Weights of a small transformer language model: 3 heads of 32 (1 for keys and values), vocabulary 12127.
Each number is 128 + 32 x the weight over its row's rms, rounded and kept within 0 to 255. Layers, rows and columns count from 0. The size above them is the row's rms in percent of the matrix's.

# layer 10 MLP up, 256x96, rms 0.209, rows 17-40, columns 0-95
size [ 97 110 102 104  99 106 100  89  94  99  92  86 102  89 100 101 109 113  97 106  97  95  88  89]
[[165 160 166 114 181 120 101 126 122 106  78 120 164  74 143 107 143 115 165 139 159 152 173 165 139 113 109 134  95 137 124 130 101  90  97  65 137  77 189 164  97 179 104 123  75 170 118 163 160 166 124  90 172 114  93 130 100 108 127 139 151 146 172  94 169 130 160 135 170 166 113 106 140 161 123 119  74 150 166 146 141 144 126  80 200 179 136 155  91 198 108 149  59 150 127 116]
 [141 147 167  90 137 113 125 142 121  96 149 169 146  97 132 163 102 135 165 154 120 117 128 159 111  96  73 175  93 181 113 155 100 194 145 159 124 103 105 169  95 158 156 104 162 118 136 110  68 118 106  87  88 119 114  84  84  77 119 184  61 124 179 119 167 127  47  94 144  52 131 152 175 115 163  96 116 120 122  91  96 121 174 126 115 149 171  98 158 115 106 132 177 130 168 112]
 [151 189 174 101 114 105  58 126 133 136 176 126 146 131 145 147 122 149  91 161 112 118 119  63 121 161 132 125 115 116 148 155  47 166  98 157  93 110 175  97 152  81 133  78 102 158  81  88 119 160 113  74 129 127 103 153 166  86 137 132 105 175 185 117 119 143  93 116 133 127 104 118  94 152 105  66 126 151 101  91 193 121 127  96 118 114 151  87 195 178 166 139  70 141 144 154]
 [181 129  91 110 150 188 203  99  99 104 121  68  83 116 149 159  60 127 111 154 138  96 120 104 111 101 110 145 101  79  93 148 124 142 129 197  92 129 173  73 125 126 109 149 150 182 123 156 138 137  89 116 112 154  68 107 104 133 128 173  98 103 140 160 119 116 179 143 104 174 141 123 135 129 102 102 126  98 171  40 165 122 129 169  96 124  99 142 157 138 173 165  83 158 128  81]
 [153 123 160  62 132 135 146 170 134 145 171  64 122 171  87 109 158 148 151 136 151 132 128  58 178 148 101 198  62 160  83  84 135 125 144 113  73 156 130 169  90  87  96 107 108 165 128 103 185 194 134 164 130 133  90 107  83 175 118 139 125 100  91 116 114 127 158  90  98 116 137 158  99 117  98 143  95 123 127 127 147 126  79 136 155  96 142  96 108 173 147 178 142 148  69  94]
 [ 32 142 139 159  96  92 126  68 152  93  72  55 126 165  96  85 111  85 103 130 132  84 156 125 166 156 160 154 178 170 153 128 115 125 100  94 140 163 149 143 133 101 106 142 121 136 181 118 134 136 118 121 128 132 115 177 125  95 125 166 131 138 179 164 188 170 116 103 183 126 151  83 113 172  85 121  94 148 106 128 197 102 117  72 114 163 171  93 144 124 106 133 118 109  76 137]
 [140 168 167 123 159 153  50 116  88  97 101 134 139 156 139 114  75 137  55 127 172 122  85  96 123 127 116 161 105  81  80 118 100  79  76  70 123 118  73  88 162 106 129 140 125 151  81 192 128 110 121 121 142 104  69 121  91  93 185 115 131 115 109 112 130 135 111  88 114  97 123 120 138 162 103 117 138 171  98 162 157  67 130 133 126 102 140 212  87  94 148 157  95  99 159 106]
 [105 184  93 114  72 128 183  89 148 128 162 117 114 141 168 113  65  95 137 160 123 160 134 137 124 196 155 134 147 171 109 108 132 117  78  83 165  99 124  86 136  75 139 173 161 154 120  96  53 117 137 146 163 154 139 145 112  97 136 144 215  71 157 159 146  87 110 136 138 125 135 118  79 203 131  53 138 142 169 161 123 149 146 122 133 109 158 160 162 169 139 141 111 142 107 108]
 [ 46 145  76 112 116 166 109 154  99 114 126 161 152 201 114 133 129 171 193  83 122 159 131 114 168 121  90 145  43 124 180  88 166 122 117  79 118  97 163 166 139 105 126 126  90 130  90 108 121 134  99 195 134 126 185  64 123 150 127 134 117 152 117 124 135 156  94  72 174 169 107 146 180 138 136 130 151 137 145 169 167 150 142 172 145 137  86 123 104 121 162 171 153 128 168 133]
 [154 165 141 112 172 111 117 110 116 169 180 122 148 119  70 121 129 117 102 119 102  57 157 121  98  80  90 191  87 187 172 158 143 158 153 141 138 169 128 116  99 100 111 139 219  90 119 127 162 114 150 191 122  98 101 131 162 184  98 142 150 132 119 140 144 122 107 122 120  79 129 110 165 152 187 100  94 160 151  83 125  50 107 119 102 173  86 148 126 162 123 116 150 123  71 120]
 [151 138  81  77 104 146 119 133 129 130 143  76 102 103 169 120 143 100 108  78 112 186 137  93  77  90 195 150 119 137 132 199 117 171  76 116 189 109 144 112 127 140 153 174 146 173 155 154 168 111 163 205 104 177 109 141 123 114 164  66 126  90 103 190 107 144 173 137 141 153 114 109 153 141 166 121 159 178 117  84 138 147 131 116 148 142 170 105 132 121 133 108 164 157 150 196]
 [109 168 122 160  99 116 195  62 133 138 149 181 135 127  84 162 119 153 120 108 101 151  70 110 136 137 122  94 113 163 115 142 162 110 131 143 124 147 176 128 179 104 102  50 134 132 127 201 132 121  99 107 149 117 164  97 181 120 175 144 133  65 100 115 124 141  71 102 112 149 192 133  83  52 188 111 119 139  88 122 118  99 155 117 135  89 109 139 174  74 144 137 152  90  86 129]
 [125 113 149 165 143 109 159  99 105 101 100 169  99 116  93 139 133 162 149  98 107  74  72 140 114 132  83 115 106 111 141 163 159 120 138 130 140 140  83 151 135 164 103 135 147 114  93 131 108  52 119  79 125  46 137  54 157 141 184 107 162 178  94 106 178 121 134 135  81  73 107 114 200 126 166  80 194 138 123 149 121 109  92 116 110 138 130 168 164 138 178 181 107 149 135 168]
 [202 132 117 181 106  82 125 146 143 141 213 189 160 114 113 161 118 127 148 141 159 148 125 126 145 117 142 147  74 178  87 132 151 126 184 139 112 114 126 111 172  92 146 136 141 125 165 120 151  48 111 158 159 138 108 116  52 123  72  67  94 142 170 112 132 145 115 110 135 166  40 115 139 141  62 148 162 161 141 114 138 157 170 103  96 156 116 128 119 141 121 140  90 165 146 158]
 [103 139  59 134 162 109 164 139 111 111 123 125 196 129 165 150 154  65 165  79 116 175 193  95 136 104  96 128  94 156 161 144 107 140 110 146 170 119 101 157 136 152  84 146  98 120 150 132 171 129 103 116 149 189 110  88 134  94 171 172 139 155 119 136  81 182 142  95 153 154  94 167 129 133 131 128 135 183  63  51 146 137 178 116  94 116 116 157 129 143 158 186 134  93 166 169]
 [124 178 115 189 108 159  94 171 115 124  63 147 132 143 142 158 192 118  65  71 196 127  77 115 134 179 143 116  93 158  89 169 111  75 121 127  87  90 154 145 123 142 120 134 153 133  89 135 120 113 123 132 140  98 104 132 113 132  93 111 175 101  81 113 116 129 173 155 133 149 119 125 155  56  79 146 113 144  98 228  89  76 112 142  81 150 105 114 151 101 152 160 136 133 152 110]
 [116  75 138 114 168 110 173 214  82 187 171 195 117 100 100 117  80  76 135  67 129  57  98 129 152 116  98 156 136 112 174 165 118 169 141 126 157 118  91 121  82 161 123 119 103 193  87 126 161 141 175 100 139  84  86 105 160 111 114 168  97  79 122 135 143 126 155 106 152 102 155 142  74 160 130 105 147  96  70 149 108  94  98 118 111 129 135  96 133 118 111 160 148 110 129 156]
 [122  85 150  69 162 161 162 195 161 117 144  93 114 163  69 116 122  57 142  68 182 102 142 168 119 116 151 149 166 161 162 160 123 133 132 130 117  97 134 126  99 166 122 108 146 164 148 136 222  56 102 133 157 114 109  89 112 143  80 176 158 145 110 137 142 158  89 134  90 100 150 138 107 153 141 145 111 111 136 115  49  62 101 137 136  86 100 101 119 111 110 142 130  95 134  84]
 [ 80 104  85 196 116 100  86 139 140 133 157 152 144 118 121 123 117 101 133 131 162  59 140  79 155 108 121 122  72 155 118 148 134 103 131  85 125 160 103 127 118 158  84 143 172 114 148 153 115  87 121 193 194 166 205 141 137 182  76  91 112 123  77 171 107 127 134 171 176 129 135 154 163 100 177 139  92 168 138 105  85 114 161 118  91 148 119 121 212 151  90 109 116 144 114 110]
 [ 95 120 109 133  64  70 139 159 166  91 147 176  84 124 107 190 131  96 127  98 116  88 147 100 147  95 101 143 124 156 120 129 175 172 130  94  97 116 109 115 151 121 104 155 126  75 137 136 137 161 101 161 127 200 140 119  60 134 125 182  92 166 171 167  49  89 139 189 134 129  78 137 126  86 122  92 107  91 144 105 136 166  75 152 138  87 102 115 152 167 131 167  95 106 151  88]
 [129 184  93 181 112 166 105 170 157 156 136 148 160 115  93 141 163 171 141 193 149 123 135 157 140 147 160 123 140 190 147 162  95 102 103 135  97 133 140 118  78 113 135 195 146  99 194  95 112 140 144 163 115 194 121 151 131 159 104 116 149  98 149  77 151 109 115 144 180 149 133 128  97 129 129 135  66 104 183 125 143 101 106 142  88  90 204 153 165 160  63  86 132 102 181 141]
 [104 190 149 125 112 124 139 148  97 127 139 148 160 110 146  94 105 118 116 153 120 143 135 160 103 135 109 136 200 164  88 171 102 112  73  91  80 112 208 168 162 127 141 148 208 109  96 149 161 101 144 115 166 211  87  78 115 139 164 122 150 108  70  67  80  65  93 108  90 172 114 170 132  88 126 107 152  97  95 104 117 110 101 101 167 128 127 100 131 129 124 131 119 136  91 112]
 [ 63 115 161 155 147 129 108 189 154 144 110 113  86 112 129 159 102 110  87 195  85 153 196  92 162 145 126  95 154 111  91 116 117 109 146  88 115 126  89 141 112 148  73  76 228 165 116 127 104  90 125  79 162 145 123 115 137 146 140 139 164 123  85  70 166 168 104 127 129  97 160  88 126 124 137 120  64 125 173 117 119 102 101 133 119 122  88 168 165 113  76 117 112 150 179 158]
 [ 97 166 122 153 119 131 187 132 183 104  85 121 140 110 123 108 145 152 166 136 196  68  96 133  58 144 148 126 145 124 123  95 166 144 131  88  70 140 109  78 136 106 112 108  70 173 144 142 113 127 147 174 118  96 136  93 130 114  92 107 170 102  98  66  57 125 112 103 108 137 198 153 170  79 112 142 169 164 100  86 105  90 136 153 111 129 169  61 120 142  85 119 112 104 166 112]]
# layer 10 MLP down (transposed), 256x96, rms 0.121, rows 17-40, columns 0-95
size [109 117  99 104  98  94 110  94  93  98  88  91 100  97 104 104 103 115  99 109  91  98  90  94]
[[105 104  78  91 145 141 155 142 123 154 114 125 129 198 187 144 113 134 102 133 147 136 126 118 151 135 189 110 213 138 119 104  95 164 151 164  92 132 148 146 123  95 201 156  92 132 144 139 106  78 129 120  83 147 100 166 103 110 147 121 116 107 149 147 132 112 150 160 177  87 114  95  71 117 167 116  71  98 134 197 215 139 121 136 101  94 118 106 104  70 117 122 208 153 139 118]
 [124 149 208  79 127 115 108 136 162  95 137 161 144 146 102 148  76 132 113  81 156 113 165 122 115  57  39 152  99  87  78 130 120 150 169 159 138 115  81 149 128 183  39 132 114 146 110  95 129 124 180 143 128  76 147 100 118  95 148 151 116 116 146 181  95 105 131  87 162 120 112 113 101 146  88  90 107 155 130  90  88 111 153 114 184  97 125 111 111 164  86  75 130 103 138 128]
 [112 127 156  92 113 116 143 104 152  73 108 120 146 136 110 139 165 156 152 126 151 128 154 109 183 117 147 151 131  52 130 196 133 128 172  95 104 140  91 153 120 126 148 100 133 181 170 109 148  90 112 143  63 168 136 152 151 113 242 137  96  90 109 164 155 184 121  36  72 137 117  94 132 118 157 146 125 102  91 160 115 118 108 157  72 177 145 108 131 116 148 124  90 122 168 127]
 [123 128 161 144 111 124  76 122 147 127 157 156 165 133  28 143 103 120 221  96 158 146 142  57 142 119 254  90 145 143 124 142 112 113 154 105  98  97 118 114 132 107 113  98 135 136  95 151 109 147  62 103  59 105 154  77 170 124 126 135  89 150  91 108 117 141 107 144 121 153  95 136 105  79 151 125 127 177 148 117 150 161 156 107 154 152 172 108 137 141 113 120 113 114 100 152]
 [113 160 147 153 138 151 132 131 136 144 103 155 159 112 190 114 160  45 143  60 137 116 165 158 114 140 201 112 157 174 141 126 162 100  78 133  86 107 204 113 115 124  93 137 145 157 139 149 153  99 119 142 137 134 107  92 126 149 159 188 175  74 135 154 116 136  96 116 123 152  81 118 213 125  77  75 154 162 151 198 174 161  95  98 123 124 143 145 138 114  73 144 129 126 113 133]
 [165 159 134 113 133  91  68 152 108 130 120 131 113 118 103 117 117 116 122 180 185 120 117  95 108 160  43 148 134 112  45 116 164 110 171  65 129 116 142 171 126  77 181 104 170 171 114 118 147 110 158 129 141 127 108 119 122 117  76  76 114  77 190 134 140 146 143 138 177 116 132 115 173  64 141 198 132 143 131 196 100 105 137 136 158 109 128 126 172 123 107  54 148 134 139 124]
 [ 99 124  69 100 142  79  99 165 142 156 132 184  99 150  78 154 141 109 154 119 144  88 151 184 143  70  85 106 152 115 126 132 143 134 174 151 130 189 111 177 154 168 205 120  94 121  81  71 116 129 129 126 102 149 120 101 130 161 120 181 108 179  90 205 133 125  85 141 118 125 153 161 118  96 130 123 120  95 135 132 107 104 111  75  89 101 146 118 173 121 144 121 130 154 111 224]
 [190 138 168 189 148 102 106 129 167 160  93 103  83 157 135 113 133 138 108  88 123 100 105 103 140 157 158  93 101 167 202 118  93  96 139 144 129 146  87 197 112 137 192 142 138  91 109 138 104 116  81 143  73 124 139  83 141 147  74 163  91 186 140 125  96 121 157 166 122  96 146 152 156 108 121  56 185 137 144 100 130 125 118 142 146 217  97 115  98 153 102 167 105 101 141 131]
 [ 99 113  82 116 134  97 132  86 119 109 144  99 130 154 104 126  96  89 188  49 152  87 211 152 166 112 123 153 150 102 154 137 126 144  52 108  94 141 182 126 117 143  96 101 150 119 121  97 155 185  97 127 120 181 162 162 118 143 102 138 112 153 120 196 129  99 119 179 113 162 178 140  93 175 171 128 195 143 141 167 107 143  83 141  80 141  96 190 161 127 137 109 140 113 111 147]
 [124 122 176 138 113 141 163 118  64 122 133 135 115 123  96 161 135 164 122  79  98  83 149 169 106 145 179 154 179 126 107 101 133 146  91 135 131  86  89 172 133 101  78 111 105 138  96 153  25 119 137 135 138 103 113 170 169 168 153 131 134 154 118 159 140  97 159  51 125 181 175 188  85 137 150 111 173 147 156  91 111 205 135 138 144 102 177 127 136 135 148 163 131  68 117 126]
 [180 143 198 189  99 134 135 105 152 113 120 173 142 137 170 181 141 127 140 128 181  61  87 116 156 106  39 148 123 105 114 141  82 145 193 106  58 101 169 106 118  95 122  88 139 115 142 120 113 168 114  88 177 102 122 147 188 137 140 113 141 136 150  76 126 202 144  77  63 144 111 128 140 144 142  90 128 129 155 123 140 138 149 102 185 148 121 153 163 149 128 121 100 136 149 133]
 [125 138 118 111 114  97 128 183 120 125  96 168 135 140  65  82 130 154 100  69 132 127 132 139 164  85  96 100 116 120 148  94 141 168 130 143 104 104 137 194 130  87 178 147 130 142  83 105 128 141 113 122 138 126  79  87  85 124 103  56 148 101 139 132 144  30 150 129  80 134 104 106 175 183 119 102  82 161 113 135 171 166 125 110  67 145 131  53 116 189 149  97 118 180 123 116]
 [100 159 173 145 155 163 116 120 161 122 124 153 119 148 208 164 141 136 111 106 134 107  91  94 143 158 131 124 129 170 163 150 144 175 162 145 166 107 130 101 115 151 169 100 114 116  51 170  98 128 125 101 156 167 104 169 168 100 156 128 100 123 173 156  91 118 105  86 149  79 128 193 137  94  84 113 106 161  96 111  81 125 140 105 144 133 128  91 147 182 186 164 181 219  91 152]
 [104 163  99  60  71 115 179  86  73 148  75 153 113 157 138 161 158 115 131 111  91  83 186  99 166 162 146 127 141 129 165 139 104 140 132 127 182 147 141  80 154 153 154  87 170 142 177 152  80 113  86 123 136 153 102 149 127  83 132 130 141 137 109 118 178 121 174 117 122 144 116 143 105 110 136  52 143 187 135 125 122  58 219 116  95 129  95 140 134 128 178 100 126 160 105 136]
 [ 80 104 174 145  41 123 169 117 104 176 114 137 156 159 112 115 128 121 150  77  97 136 103 133  90  79 178 130  64 149 135 100  91  85 145 124 173 172 131 150 112  61 198 100  96 109 136 132  66  92 114 129 115  93 135 107 119 127 119  87 155 134 120 119 189 110 133 143 160 133 127 121 137 171 110  99 121 148 107 134  91 104  90  85 206  95 176  92 127 138 121  95 116  89 176  90]
 [ 88 180 136  78 131 103 109 114 107 161 118 144 101 116 145 134 102 140 170  71 121 164 170 125  88  99 210 112 159 114 136 121 140 100 104  92 108 115 121  86  59 148  78 128  76 131 120 108  48 146 108 174 138 121 152  97 142 118 118 149  79 141 152 150 134  61 102 143 123  94 139  96 167 119 112 136  91 159  67 157 149 100 132 116 157 220 136  80 134 169 118 120  90 111 162 170]
 [121  70 136 124 103 184 139 113 180 173 133 111 166  69 145 171 137 188 115  89 125 146  98 165  88 150  51 122 177 137 124 114 124 133 131  94  95  93 115 128 161 146 144 125 208 165 144 104 137 147  64 126 176 122 160 106  97 145 112 129 153  69 180  72  59 143 150 130 121 163 114 138 107 123 131 137 128 108 165 156 113 148 180 118  92  93 163  82 105 127  68 168 131 130 120 161]
 [120  75 161 127 105  86 159 147  41 158 176 149 121 152 255 127 111 182 111 114 154 120 138 141 109 108 147 152 147 142 120  91 153  96 136 164 132 174 141 110 129 149  53 169 126 139 164 186 170 184 149 154 140  85 165 144 104 108  95 124 149  93 108 153 130 138 129 101 174 136 132 118 134 152 142 160 153 143 144 157  64 125 151 131 125 109 151  80  96 137 125 138 112 105  94 178]
 [135 180 162 164 138 151 140 117 131 132  69 152 139 123 165 118 203 108 139 130 146 141 102  78  82  90   7 146 142 147 153 108 103 123 102 120 170  62 137 133 114 156 140 117  52  99 145 162 142 104 136  71 165 136 115 115 126  60 143  90 127 142  81 114 106 175 123  68 150 147 128 145 137 156  96 139 113 120 108 136  79  80  95 144 134  71 175  95 136 144 121 137 110  97 124 150]
 [114 127  89 135 125 177  92 156  71 140 116 100 173 130 186 126 102 151 157  95 116 147 131 149 146 137 159  52 121 156 153 136 176 108  90  54 130 103  59  95 130 185 215 142  91 150 141 149 106 133 153 170 138 119 110 142 174 146 109 103 115 107 162 127  71  45 147 149 141 112 100  75 134 187 130 130 120  99 123 129 163 115 139 162 166 162 118  86  69 129 123 157 123 112 122 119]
 [174 166 122 108 148 144 145 107 129  84 130 144  87 127 128 154 126 198 185  62 133 119 138 156 115 134  91  79  92 122  75  86 172 131 144 111 164 131  73  82 133 192 213 150 163 183 170 115 144 113 111 168 104 101 177 163 115 153  86 115 130 125 170 161 105 138 104 140 124  98 114 129  95 127 115 111 102  93  95  65 119 164 157 151 197 182 128 149  99 138 132 103 151 137 149 147]
 [178 111 129 107 130  91  91 133 147 157 131 152 104  88 153 135 154 135 129 114 165 102  72 115 171  86  47 128  97  94 172 115 138 155 150 137  93 141 122 192 154 111 149 181 148 141  97  45 157 184  66 150 129 107 179 142 123 135 114 130 111  93 107 107 168  98 175 150 117  92 175  84 177  96  94  95 122  64  86 157 136 160 135 115 156 141 150 174 131  93 153 125 176 156 112 120]
 [118 150  99  89 149 179  84  47 124 124 119 127 116 135 154 113 107 103  99 124 159 160 152  92 149 135 160 103 100 156 177 110 148 123 126 144 114  90 170 119 110  94  32 155 114 125  77  95  73  98 117 116 115 117 115 138 116 147 133 106  81 108 102 152 139 102 135 154  55 115 145 133 176  99  94 139 117 159 145 161 147 158  61 111 255 103 136  99 124 152 125 115 172 114 119 124]
 [147  79 156 160 153 105  58 108 125  92 161 122 119 140 121 122 132 145 120 147 106 140 104 105  94 149  67 100 145 125 117 139 113 143  73 170 156 128 134 169  83 171 140 173 195  52 167 118 132  71 120  96 126 146 102 127  87 136 134 139 110 166 168 169 163 158 152  97 161  90  84 156 127 156 140 104 110 101 102 107 156 141 122 120 109 106 104 179 139 125 211 163 112 127  52 202]]
# layer 10 MLP gate, 256x96, rms 0.195, rows 18-41, columns 0-95
size [ 94 101 105 109  99  90  99  96  99  98  93 106  95 101 104  96 104  93 111 110 106  89  94  97]
[[186 177 195  66 110 195 163 159 138 132  69 169 152 114 105 167 129 139 156 119 176 135 116 115  65  91 124 148 177 138 192 128 109 121 120 134  94  85 171 130 138 108 118 137  89  80  97 134  71 131 169  95 122 128 143 112 105 158 142 167 109 114 139  75  97 140 167 121 113 112  87 184 180 162 143 117  83 141 135 129  86 189 161 140 110  92 150 121 117 138 176  81 124 123  98 106]
 [152 175 148 106 156 120  70 164  88  96 129 135 102 119 116 160 129  69  86 139  93 177  93  48 135 113 138 139 131 121 108  87 140 165  82 143 164 173  59 132 130 148 121 142 102 116 112 169 129 176 111 103 114 156 142 157 190 123 112 150  86 129 179 192 122 111 108 133 104  82 104 132 161  64 130 106 129 156 109 120 179 135 115 160 130 144  95 109 140 205 126 170 202 109 121  92]
 [ 56 132 141 172  51  92  98 138 104 140 139 187 151 126 170  74 205 114 128  90  80  89  93 131 110 148 139 124  85 134 142 119  91 132 160  86 139 122 130 158 138 135 142 183 101 119 131 154  91 149 146  95 141 100 187 141  97  86 136 104 112 106 155 121 103 103 147 127 163 155  84 169 102  98 147 172 137 157  49 145 137 117 132  87 133  61 168  85 159  83 109 101 157 108 131 162]
 [ 71 162 160 126 101 147 160 106 119 135 139 173 172 119 150 168 138  71 166 141  75 137 119 122 101 107 176  91 189 141 191 178 134 122  82  91  78 128  95 137 121 163 138 144 133 104 150 172  54 103 114 137 130 179 128 126 161  79 153 168 105 206 123 107 138 143  81 163 123 124 142 132 128 119  77 105 137 146 167 112 117 127 149  72 104 196 118 172 114  94 185 145 110 129  91 117]
 [133  65 176 103 146 146  82 112 115 122 118 112 106 161 104 114 193 173 110 113  92 152 124  73 120 151 152 118 184 136 122 171  64  63 115  87  97 143 144 154 183 150 120 176 157 153 204 151 134 167 101 147 108 138 140 175 152  80 138 149 102 173 154 148 140 111 108 146 134 118 170  65 104 101 145  95 144 157 137 117 126 157 115 112 146 149 172 112 189  61 111 163 159 161 102 161]
 [ 91 108 137 145  47 102 125 121 148 141 137 126  95  93 147  99 154  58 122 122 126 130 158 149 140 111 145  85 144 117 136 116  77 189 217 104  85 165 146 135 155 137  87 131 162 132  97 103  92 194 164 109 161 155 116 132 161 143 154 170 155 120  82 126  82 130 193 127 120 149 126 116 116  87 152  46 106  92 177 167 161 127 113  69 136 125 149  99 102 158 100  85 120 109 170 145]
 [150 175 195 106 119 101 165 139 149 178 157  92 146  86 100 118 126 141 109 112 159 111  87 127 114 183 135  87 159 165 159 196  89  79 111 166 115  87 143 132 103 134  86 106 158  77 179 153 117 105 119 113 103 134 189  71 157 113  61 138 127 120 150 104 109 104 155  95  85  87 120 122  69 122 115  84 117 141 164 150 100  57 153 146 163 129 132 120  97 130  68 168 134 157 121 169]
 [134 129  99 159 155 133 110 136 162 103 131 144 176 154 100 113 115 126 173 144 112  83 113 113 162 130 179 110 120 118 118  97 141 154 102 137 165 116 144 162 190  89 104 169  92 165 126 131 154 112 185  86  97 118 129 188 142  68 120 120 150 153 103 122 103 172 123 193 166 180 149 166   5 167 112 100 106  93 132  98 123 192 150  95 124 113 129 108 144 144  88 154  91 164 111 177]
 [ 91  66 152 149 172 109 130 191 153 115  87 107 120  96 121  79 173 115  93 131  79 128 114 134 134 106 138 103 178  79  98 104 137 107 152 135 153 135  87 116 181 102 153 143 113 174 119  68 132 142 132  69 148  61 140 179 151 139 105 106 146 128 102 177 186 133  64 126 106 107 154 107 143 184 128 118 116  84 114  63 121  93  80 129 151 147 186  84 133 154 124 128 132 191 114 164]
 [136 138 156 143 106 142 118 165 173  94  92 129 123 145  94 188 142 115  87 126 167  71  84  88 133  59  78 144 163 137  83 160 121 116  44 164 171 173 132 166 123 167 115 134 137 195 168  66  75 143 177 165 129 129 119 144 140 134 135 155 137 150 138  75 129 139 111 186 119 170 116 126 148 154 178 110  97 139 130 145 137 125  90  53 136 124 119  95 144 109 162 142 180 115 107 162]
 [148 154 146  64 107  92 187  60 149 118 113 140 155 117 124 126 116 112 131 124 157  95  86 100 116 106 145 138 116 132 139 108 161 172 168 190  85 121 122 181 130 125 120  83  96 162 111 143 125 119 148 144 131 153 124  70  87 153 129 130 165 118  80 171 128 103 103 198 138  99 172  47 127 133 106 116  74 157 149 159 157 162 171  79 196  80 127 128 133 186  83  98 149 132  83 107]
 [118 143 135 175 195 181  90 138 104  69 117 115 134 216 167  77 101 131 175 130 164 173 146  95 142  85 157 130 132 183  54  96  99 135 128  87 124 171 115 163  74 141 132 135 134 124 121 132  91 145 161 179 172 125 155 180 134 130 143 101 142 105 173  94 175 118  71 115 124 143 139 143 122  80 158 120 134 102 125 141  95 112 128 124 126 133 203 160 142 156 151 183 135 114  81 151]
 [ 86 123 154 195 110 150  55 125 210  60 163 105 151  54 144 149 121 169 146 117 146 157  73 117 146 120 108 164 130 130 153 144 155  90 148 146  97 164  99  99 156 147 186 171  84  79 136 159 153 156 138 139 157  73 136 155 133  75 110  91 120 138 158  97 134 101 147 139 164 123  98 140 101 129  72  83  98  93 120 129 125 124 128 170  74  97 162 140 147 125 116 104 105 133 106 187]
 [122 133 140  48  64 117 193 121 157 124 145 146 194 116 161 139  98 114 120  82  68 180 128 141  63 100 129 127 116 167 139  76 178 103 158  69 149 154 108 126 196 142 152 120 170  95 141 101  84 153 144 110 115 132 130 156 162 124  94 141 124 102 108  88 135 175 166 161 120  91  71 115  91 143 123  79 149 124  72 135 162 112 127 117 152 156 186  95 138 103 146 128 107  76 126 145]
 [115 162 118 104 121 125 173 122 124  78 119 110 101  98  51 121 141 153 151 113  87 119 183 108  88  88 109  80 157 131 169  87 154 132 132 122 200 125 144  84 104 161 157 136  95 107  96 147  84 117 117 153 111 113 154 171 155  62 107 155  91 156 137 118 123  89  59 145 138 100 140 144 128 207 102 107 128 100 178  76 176  94  92 173 169 152 114 127  77 152 152  87 176 142 112 150]
 [ 94 166  89 172 137 144 117 120 110 111 167 181  76 151 108 114 151  87 142 109 120 105 158  80 106  90 142 145 142 141 120  87 109 169 145 132  64 138  58 128 100 109 226 140 125 177 102 194  94 101 147 166 105  90 101 126 173 152 156  89 149 100 114 123 140 207 125 129 127  92 127 149  89 155 122 177 114 117 116 128 133 148 110 155 167 144 138 119 147 130  78  62 106  67 118  96]
 [ 43 153 109 138 158 129 112 121 208 188  83 127  92 118 154 109 187  93 133  84 145 166 168 122 135 123 161 163 217 120 133 151  86 130 127 108 120 121 127  77 145 116 120 164 135  65 130  87 175  94 119 142 186 150  69 115 109 126 135 138 114 115 159 152  91  68  76 155  99  88  97 148 154 162 108 123  97  64 116 157 127 110 181 117 129 110 109 170 112 120 124 133 149 138 120 126]
 [124  49 119 150 112 129  89 141 118 124 181 159 119 141 106 150 119 120 128 104 125 133 136 102  89 133 133 119 197 142 135 173 140 152 200 163 120 144 130 110 212  95  91 140 170 169 166 193 115 133 131 169 153 157 132 116 152 144 177 151 120 126  90 158  71  95 171 206 121  86 117 117 130 174 164 114 189 150  83 148  88 142 119 117 154 171 116 170 129 165  91 132 112 185 147 109]
 [154  59 152  99 141 111 109 177 104  87 145 131 185 109 150 166 119 117 158 121  85 104 138 110  98 110 114 114 148 158 124 142 155 188 156  98  71 121 115 126 160 150 127 136 107  99  97  89  81 202  73 119 140 199 192 125 154  99 144 161 134  75 160 119 130  98 125 150 142 119  65 136 157 174 163 150 146  53 145 122 116 120 104 115 137  88 183 158 130 153  88 124 157  94 143  67]
 [139 115 139  91 134 100 114 148  75 126 153 157 140 120 119 110 160 125 127 149 144 166 158 108 128 161 134 195 184 192 156 136 142  91 124 100 146 166 125 149 115  92  68 133 167 161 157 164  64 157 134 103  67 169 135 113  72 180 114 137 125 108 101 177  87 132  78 119 194  86 150 115 153 125 101  82  63 113 104  59 106 179 161 160 138 131 140 124 102  89 155 119 142 129 136 189]
 [118 175 119  73 139 162  92  83 112 121 127 146 130 121 115 155 135  79 180  95 109 137 104 169 138 123  94 100 110 201 116 114  99 150 127  75  97 172 103 132 187  61 133 118 158 153 153  78 169 112 169  89 146 147 174 158 100 137 165 130 141 141 119 107 158 153  88 168 129  65 165 149 133  75 147 122 118 100 146 111 123 176 143  80 123 102 140  47 115 137  81 206 119 142 109 156]
 [123 118 200  95 146 138 127  68  72 173 192 136 192 107 158 110 104 117  95 105 115 130 118 141 150  91 157  89  95  97 158 121 164 188 109 145 130 111  95  71 143  94 150 158 154  90 137 149 138 127  66 134 123 143 123 110 123 123 117 141  87 147  98 144 106  90 145  60  35 128 139 148 130 147 147 160 111  56 152 109  52 132 174 120 131 130 103 159 100  97  98 127 150  89 145 114]
 [126 136 154  86 146 163 173 172 152 126 128 183 120  98 129  88 125  92 107  90 109  73  80 153  97 149  69  98  97  70 157 105 147 116 129  92  89 145 141 104 162 113 156 107 127 163  76 138 160 178  98 113  71 107 136 134 154 108 109 178 133 135 158  77 152 144 106 164 124 153 128 106 141  72  91 166 131 101 128  84 130 154 147 114 106 131 178 102  87 130  56  69 158 151 169  56]
 [135 109 150 127 104 165 189 106 114 158 179 160 178 161 140 110 119  74  56  87 101 169 192 105 108 141 143 138 194 138 136 136  65 135 181  93 176 145 108 106 101  88 154 134  85 149 126 143 102 111 135 163 119 177  88 121 102 131 110 135 120 121 167 140 124 135  93  78  51 133 191 148 162  95 155  89 132 147 126 109 123 143 167 135 163  89 157 109 177  72 137 102  89 111 144 107]]